Part of a small language model's weights.
Size: 14 layers, MLP 640 GELU, vocabulary 32000, 25.4M parameters.
Architecture: rotary positions, no biases in attention or MLP, embeddings untied during training, attention and MLP in parallel, some layers without attention, local attention windows, learned residual scales, skips across layers, capped logits.
Training: a variant of Adam for these matrices, 15268 steps.
Each number is 50 + 15 x the weight over its row's rms, rounded and kept within 0 to 99. Layers, rows and columns count from 0. The size before them is the row's rms in percent of the matrix's.

# down: layer 8 MLP down (transposed), 640x160, rms 0.278, rows 522-541, columns 80-159
# up: layer 8 MLP up, 640x160, rms 0.253, rows 523-542, columns 80-159
down522 096:61 62 56 63 42 70 35 27 44 38 27 40 57 41 49 43 59 48 54 53 34 58 32 40 48 53 67 43 51 49 54 23 62 51 53 62 54 52 44 69 70 70 53 60 69 61 46 65 61 31 64 21 62 48 61 27 58 46 52 41 44 26 60 45 56 76 43 52 50 47 64 48 63 68 82 51 41 54 42 16
up523 085:35 99 41 65 49 39 62 84 47 64 76 53 65 32 51 60 65 48 35 75 65 41 67 60 48 50 45 47 56 48 45 56 65 52 56 53 46 48 37 38 47 55 20 73 78 63 37 52 54 40 55 70 54 54 60 61 56 22 55 55 62 47 01 57 26 44 89 43 46 46 36 73 52 33 35 42 45 52 46 61
down523 087:62 41 55 71 51 60 72 47 55 71 49 45 55 52 45 49 65 66 72 59 55 57 22 44 00 35 40 70 59 54 60 63 48 48 63 67 25 33 36 28 56 58 41 50 39 45 29 41 62 49 56 46 15 51 65 39 45 50 55 47 66 51 60 74 47 74 41 76 56 46 89 61 71 58 47 55 47 43 51 70
up524 114:48 35 42 44 37 29 54 69 62 38 80 56 70 50 65 32 39 32 33 73 47 33 45 41 50 53 45 76 48 33 41 35 70 73 72 75 47 36 43 60 61 48 54 58 50 72 55 68 46 54 56 70 81 45 47 69 51 53 19 70 22 71 46 48 56 53 84 67 50 66 50 59 61 45 49 48 55 33 71 57
down524 114:55 49 30 67 30 74 60 28 61 45 39 51 45 52 47 44 47 54 30 55 33 60 41 85 21 60 50 74 41 60 65 23 59 47 35 50 77 38 44 46 56 43 35 56 40 68 40 38 44 62 50 46 31 77 57 65 60 46 37 42 39 50 88 62 39 37 34 16 41 33 51 49 61 53 39 57 39 42 68 45
up525 093:56 52 40 52 39 35 68 62 77 41 58 45 50 39 53 10 73 06 55 72 56 30 48 63 37 58 41 48 44 29 44 36 42 62 53 46 45 55 64 78 46 57 26 55 68 56 45 69 30 33 57 44 43 66 42 27 62 39 32 50 42 48 71 50 53 54 68 28 49 36 53 47 64 23 30 44 34 46 36 57
down525 094:55 69 45 64 56 46 50 53 52 38 55 40 41 39 46 41 62 17 54 54 24 38 28 60 29 52 45 58 43 58 51 40 35 78 48 37 32 60 48 45 47 32 29 56 31 58 22 56 48 68 70 76 47 59 62 30 83 54 51 51 62 80 68 47 44 62 25 54 37 48 32 34 60 27 29 55 43 28 33 76
up526 106:38 51 56 45 56 33 37 50 51 57 48 58 63 16 40 36 40 92 47 40 56 53 26 38 52 36 54 40 70 41 48 48 58 53 62 78 51 59 24 53 78 53 39 35 56 53 49 56 35 66 65 46 44 50 63 63 30 92 37 42 33 78 52 61 30 51 42 50 60 38 39 63 32 45 37 80 43 66 82 80
down526 099:17 61 75 47 56 52 55 51 54 58 50 59 41 25 51 62 61 51 54 35 58 60 41 80 51 32 50 49 43 53 72 74 63 42 34 19 29 58 54 32 64 60 42 84 40 27 40 56 92 58 51 12 56 46 68 49 63 41 55 75 35 61 31 75 54 53 48 32 66 67 26 44 39 55 40 59 62 39 42 61
up527 101:29 52 55 42 49 32 82 41 26 39 65 49 55 58 44 65 64 60 48 71 66 74 62 49 57 50 77 58 37 34 55 42 66 45 52 56 54 54 58 17 58 53 26 38 61 77 83 56 57 57 46 23 34 33 68 48 32 68 39 65 55 42 53 28 41 37 40 69 54 33 71 44 57 33 45 24 42 56 60 65
down527 114:45 74 63 35 49 61 39 58 60 35 49 66 39 39 43 40 55 32 22 46 42 60 57 29 55 72 57 66 49 51 38 19 49 56 37 69 35 53 63 67 82 59 35 59 34 31 33 57 58 66 72 48 27 45 54 53 51 42 37 57 45 39 51 54 40 64 46 58 43 62 37 44 62 59 39 61 53 46 40 40
up528 090:41 43 59 33 67 50 47 36 63 59 62 72 18 37 54 36 41 46 23 64 33 35 73 84 57 38 50 75 61 54 58 52 59 56 55 28 54 49 65 61 40 57 47 50 63 61 80 42 44 48 21 29 76 62 46 92 45 54 35 29 39 40 53 78 55 59 43 46 52 66 66 37 85 41 56 51 59 79 51 58
down528 102:48 55 67 63 55 68 38 63 33 52 57 51 48 37 32 48 25 54 60 42 70 48 50 20 40 40 46 50 64 21 50 71 50 67 41 40 36 47 52 55 44 59 16 58 51 32 36 30 48 65 31 55 38 60 54 26 65 46 59 57 48 43 47 22 45 48 65 50 51 66 47 23 65 51 45 48 71 51 45 43
up529 117:54 78 52 64 38 32 80 26 84 69 59 40 42 51 61 59 80 29 35 66 76 52 68 20 35 62 42 48 33 65 32 40 45 48 51 47 36 56 51 75 50 46 51 47 74 69 39 50 50 31 56 41 56 28 40 31 36 57 59 08 47 61 59 39 56 31 64 55 37 69 45 52 50 11 48 47 60 26 13 67
down529 117:50 74 52 81 43 44 60 69 45 53 37 54 34 32 44 32 75 45 27 58 40 59 58 14 37 59 35 52 36 69 22 37 51 61 75 42 27 10 51 67 48 49 71 50 63 47 30 65 57 47 41 27 55 36 59 39 49 65 81 17 55 37 40 36 55 85 57 69 41 60 43 59 32 24 48 64 51 38 60 47
up530 103:42 39 41 45 46 15 51 61 63 58 68 56 72 22 52 41 56 68 57 72 49 48 72 51 64 51 49 37 51 38 09 52 76 67 68 54 48 36 59 30 26 54 45 43 42 45 42 81 42 48 39 22 87 63 60 53 62 53 33 27 49 34 37 67 49 41 50 32 42 54 32 74 37 33 44 72 53 65 49 54
down530 103:35 28 63 67 41 52 21 60 52 45 43 35 45 64 82 49 36 45 32 41 26 64 64 48 44 60 47 61 57 64 58 46 36 62 26 64 43 53 46 39 61 68 38 48 71 82 33 36 46 39 68 52 46 41 55 53 26 39 73 26 58 71 74 31 53 72 58 39 42 49 50 27 56 39 55 35 10 41 45 54
up531 094:50 44 56 67 76 64 80 34 40 60 53 53 28 39 12 14 43 72 54 78 63 46 46 52 50 52 35 49 44 41 57 28 58 71 27 42 45 71 61 53 41 75 45 59 64 55 19 33 65 64 64 42 25 54 45 60 53 46 48 51 50 43 61 69 55 36 48 60 72 60 36 63 53 68 32 33 68 49 18 74
down531 083:68 55 35 52 55 39 49 22 62 62 41 33 41 48 37 67 79 24 60 44 50 61 45 32 38 67 56 57 56 46 55 43 31 37 59 45 44 40 72 36 42 37 45 52 63 41 62 40 28 38 49 71 52 72 49 46 42 43 71 50 62 43 59 26 37 59 48 38 52 09 58 48 55 44 48 40 33 32 23 35
up532 098:53 40 61 56 55 48 50 32 61 57 36 50 50 36 70 49 44 34 51 53 56 42 58 49 38 31 53 54 60 52 51 45 58 54 42 31 66 19 50 44 47 58 27 59 62 47 37 57 61 66 50 84 29 45 49 48 42 92 36 47 75 18 41 53 47 41 36 66 47 45 21 42 15 46 31 79 44 40 63 71
down532 098:41 42 48 50 32 64 43 47 54 49 72 45 43 65 59 41 42 42 50 38 45 46 58 47 47 46 37 52 47 61 80 82 39 55 65 48 44 38 37 61 46 38 37 48 63 60 55 60 69 57 41 32 43 43 61 53 52 59 23 31 34 20 61 56 44 49 66 62 51 66 60 39 38 48 35 33 57 57 46 38
up533 104:50 36 47 65 34 24 45 58 46 34 38 40 51 34 52 47 36 33 26 61 61 43 41 56 53 51 42 14 75 67 34 70 58 58 63 38 40 37 61 33 60 59 53 62 29 39 36 58 66 22 68 47 48 44 33 41 25 44 46 23 58 43 30 50 59 15 60 50 27 66 34 74 42 54 42 65 57 68 61 49
down533 095:35 42 71 48 33 60 27 60 51 58 37 56 42 46 62 38 50 35 32 32 27 61 36 24 43 71 39 47 19 46 25 54 34 55 69 78 42 14 61 36 56 40 61 45 22 38 42 39 52 71 64 31 13 42 45 75 35 70 43 49 61 27 27 83 43 47 28 47 57 56 56 34 51 49 56 59 64 36 73 50
up534 103:41 71 65 34 52 60 40 46 51 47 53 61 70 43 36 38 40 54 39 44 63 37 60 47 54 50 59 30 38 37 63 40 50 44 51 34 57 33 65 49 49 40 53 53 83 35 69 49 62 59 50 74 67 47 49 70 47 75 35 50 55 34 33 60 35 40 53 58 49 46 33 39 73 16 14 53 63 63 26 53
down534 100:41 35 71 49 52 36 59 51 73 50 30 64 21 33 57 52 63 49 62 59 61 59 92 57 52 46 33 61 37 95 74 43 41 57 51 69 86 23 59 55 57 41 38 34 53 45 41 52 56 44 46 41 44 33 49 61 30 37 17 62 44 55 49 53 46 69 42 39 51 55 44 25 57 44 48 36 45 28 56 42
up535 094:69 24 64 46 53 18 45 89 65 34 52 56 47 52 27 43 26 71 68 63 61 50 39 41 30 50 75 32 55 47 37 73 63 49 61 50 45 44 54 34 48 72 61 47 30 56 51 59 39 56 50 42 77 15 57 46 37 30 46 40 70 62 39 53 48 62 79 67 38 52 18 49 47 53 53 41 19 58 22 44
down535 088:48 72 70 27 53 45 56 62 31 57 63 51 73 34 51 42 66 45 53 60 55 38 57 67 38 67 40 56 47 46 66 45 54 59 59 49 62 39 63 43 43 50 57 70 61 14 58 52 70 54 34 30 54 36 48 80 21 49 55 68 67 45 40 53 48 73 56 44 29 41 43 37 28 45 31 62 56 71 27 58
up536 096:49 20 43 70 71 48 60 45 45 48 34 38 59 63 80 34 70 36 40 74 73 22 56 47 51 60 77 41 50 01 53 34 89 45 38 42 81 68 52 66 40 60 36 83 62 64 46 57 36 40 39 49 31 51 51 42 60 44 51 44 49 68 65 42 71 49 73 48 49 63 34 54 35 54 58 54 45 64 59 41
down536 083:34 36 42 59 53 65 60 71 36 56 38 66 84 72 36 65 38 56 64 58 47 53 47 67 59 44 32 44 48 29 47 37 28 53 42 69 74 35 38 59 67 52 37 35 56 50 66 49 63 23 74 49 46 47 51 71 39 49 59 56 65 42 47 36 64 53 38 52 57 52 41 36 62 80 59 16 29 11 64 63
up537 097:55 49 37 58 39 60 37 20 60 56 60 45 65 26 36 62 66 42 68 26 51 50 82 44 35 37 55 41 75 35 61 38 55 52 39 50 72 50 65 81 75 76 49 50 58 81 58 77 51 43 53 30 54 53 52 32 43 94 64 24 52 64 17 29 47 62 57 79 42 54 38 48 37 49 35 74 58 57 53 64
down537 092:57 40 74 39 46 55 42 60 44 54 49 30 70 33 56 50 14 46 65 48 35 93 57 51 52 40 44 58 52 72 39 57 20 53 43 57 65 63 37 71 46 50 51 64 41 30 66 57 35 73 66 45 39 51 34 67 44 40 36 70 56 35 53 31 40 91 48 49 69 54 33 57 31 53 40 44 37 55 68 31
up538 098:28 65 27 52 66 48 62 54 32 48 54 86 25 55 52 26 43 34 40 53 26 61 45 40 34 38 32 62 34 51 51 61 48 64 38 33 40 38 53 31 49 59 60 45 54 41 84 51 57 53 56 58 60 62 81 55 75 53 35 58 71 47 45 69 55 34 53 42 48 85 61 43 26 52 50 48 69 43 46 62
down538 095:57 55 24 04 45 46 47 61 22 05 48 67 40 51 41 41 23 37 65 50 12 45 53 40 34 46 66 73 41 59 41 53 61 58 50 60 29 64 48 52 41 41 65 52 43 71 46 44 39 63 71 26 71 66 50 52 58 48 49 45 44 41 43 57 34 39 48 28 58 48 55 35 64 45 50 41 16 55 59 31
up539 087:50 61 64 41 44 40 73 55 51 67 39 64 50 25 37 59 32 58 63 47 56 31 81 82 52 39 49 52 70 13 44 45 57 65 59 33 43 55 73 43 46 67 14 59 71 60 60 49 52 41 62 49 87 53 41 54 51 46 29 58 31 36 50 58 44 44 75 44 63 27 76 48 78 51 38 44 39 69 49 52
down539 108:37 51 50 34 37 37 44 43 64 49 51 52 44 35 49 70 73 28 39 50 67 51 65 44 40 61 64 35 40 94 56 31 37 41 29 43 57 28 42 52 44 64 46 85 65 23 75 25 63 57 49 25 11 39 41 42 45 62 24 51 60 43 50 74 47 73 43 42 68 90 11 30 48 40 27 52 38 46 33 45
up540 107:32 44 57 59 37 39 72 54 56 56 60 58 44 29 51 55 49 67 35 59 21 66 71 38 51 49 36 24 31 52 42 64 70 29 45 63 43 59 56 24 81 62 48 35 30 42 65 56 32 41 31 46 76 58 42 61 21 44 54 23 62 58 63 60 30 41 70 44 34 64 43 57 44 41 27 69 57 18 46 29
down540 111:53 67 62 62 48 29 77 56 74 57 61 62 53 38 59 59 68 40 46 54 68 70 54 39 43 77 60 44 56 22 59 50 51 20 36 79 66 35 53 58 52 44 50 42 48 32 41 66 40 43 72 55 52 29 32 70 49 56 46 44 62 69 37 45 33 51 46 32 34 85 28 52 60 15 32 73 34 46 69 43
up541 097:57 62 02 53 64 38 45 51 34 69 57 57 94 39 56 29 53 48 27 64 54 60 54 48 62 49 50 22 44 71 49 27 79 50 75 62 53 60 43 37 58 49 28 38 59 69 69 46 65 40 65 55 65 53 49 76 48 58 55 46 45 69 36 26 42 45 46 57 50 68 30 49 64 38 31 58 51 59 69 21
down541 091:42 63 58 46 57 55 76 52 18 36 53 67 89 50 58 50 51 32 41 29 56 52 39 88 58 69 40 26 29 76 70 41 56 36 65 66 31 55 49 46 29 45 53 52 49 57 69 71 48 46 50 37 44 49 23 59 49 53 75 77 37 48 54 60 26 29 50 63 46 76 69 40 42 45 52 48 79 57 68 68
up542 100:47 53 55 41 69 34 39 51 54 30 22 63 43 30 83 31 37 43 33 76 41 43 63 29 60 36 46 38 40 54 23 61 46 50 55 71 45 32 64 30 59 36 41 25 67 54 61 39 49 57 52 31 83 40 53 54 63 76 49 46 44 70 61 54 51 34 82 58 46 62 28 52 71 61 53 49 34 76 48 44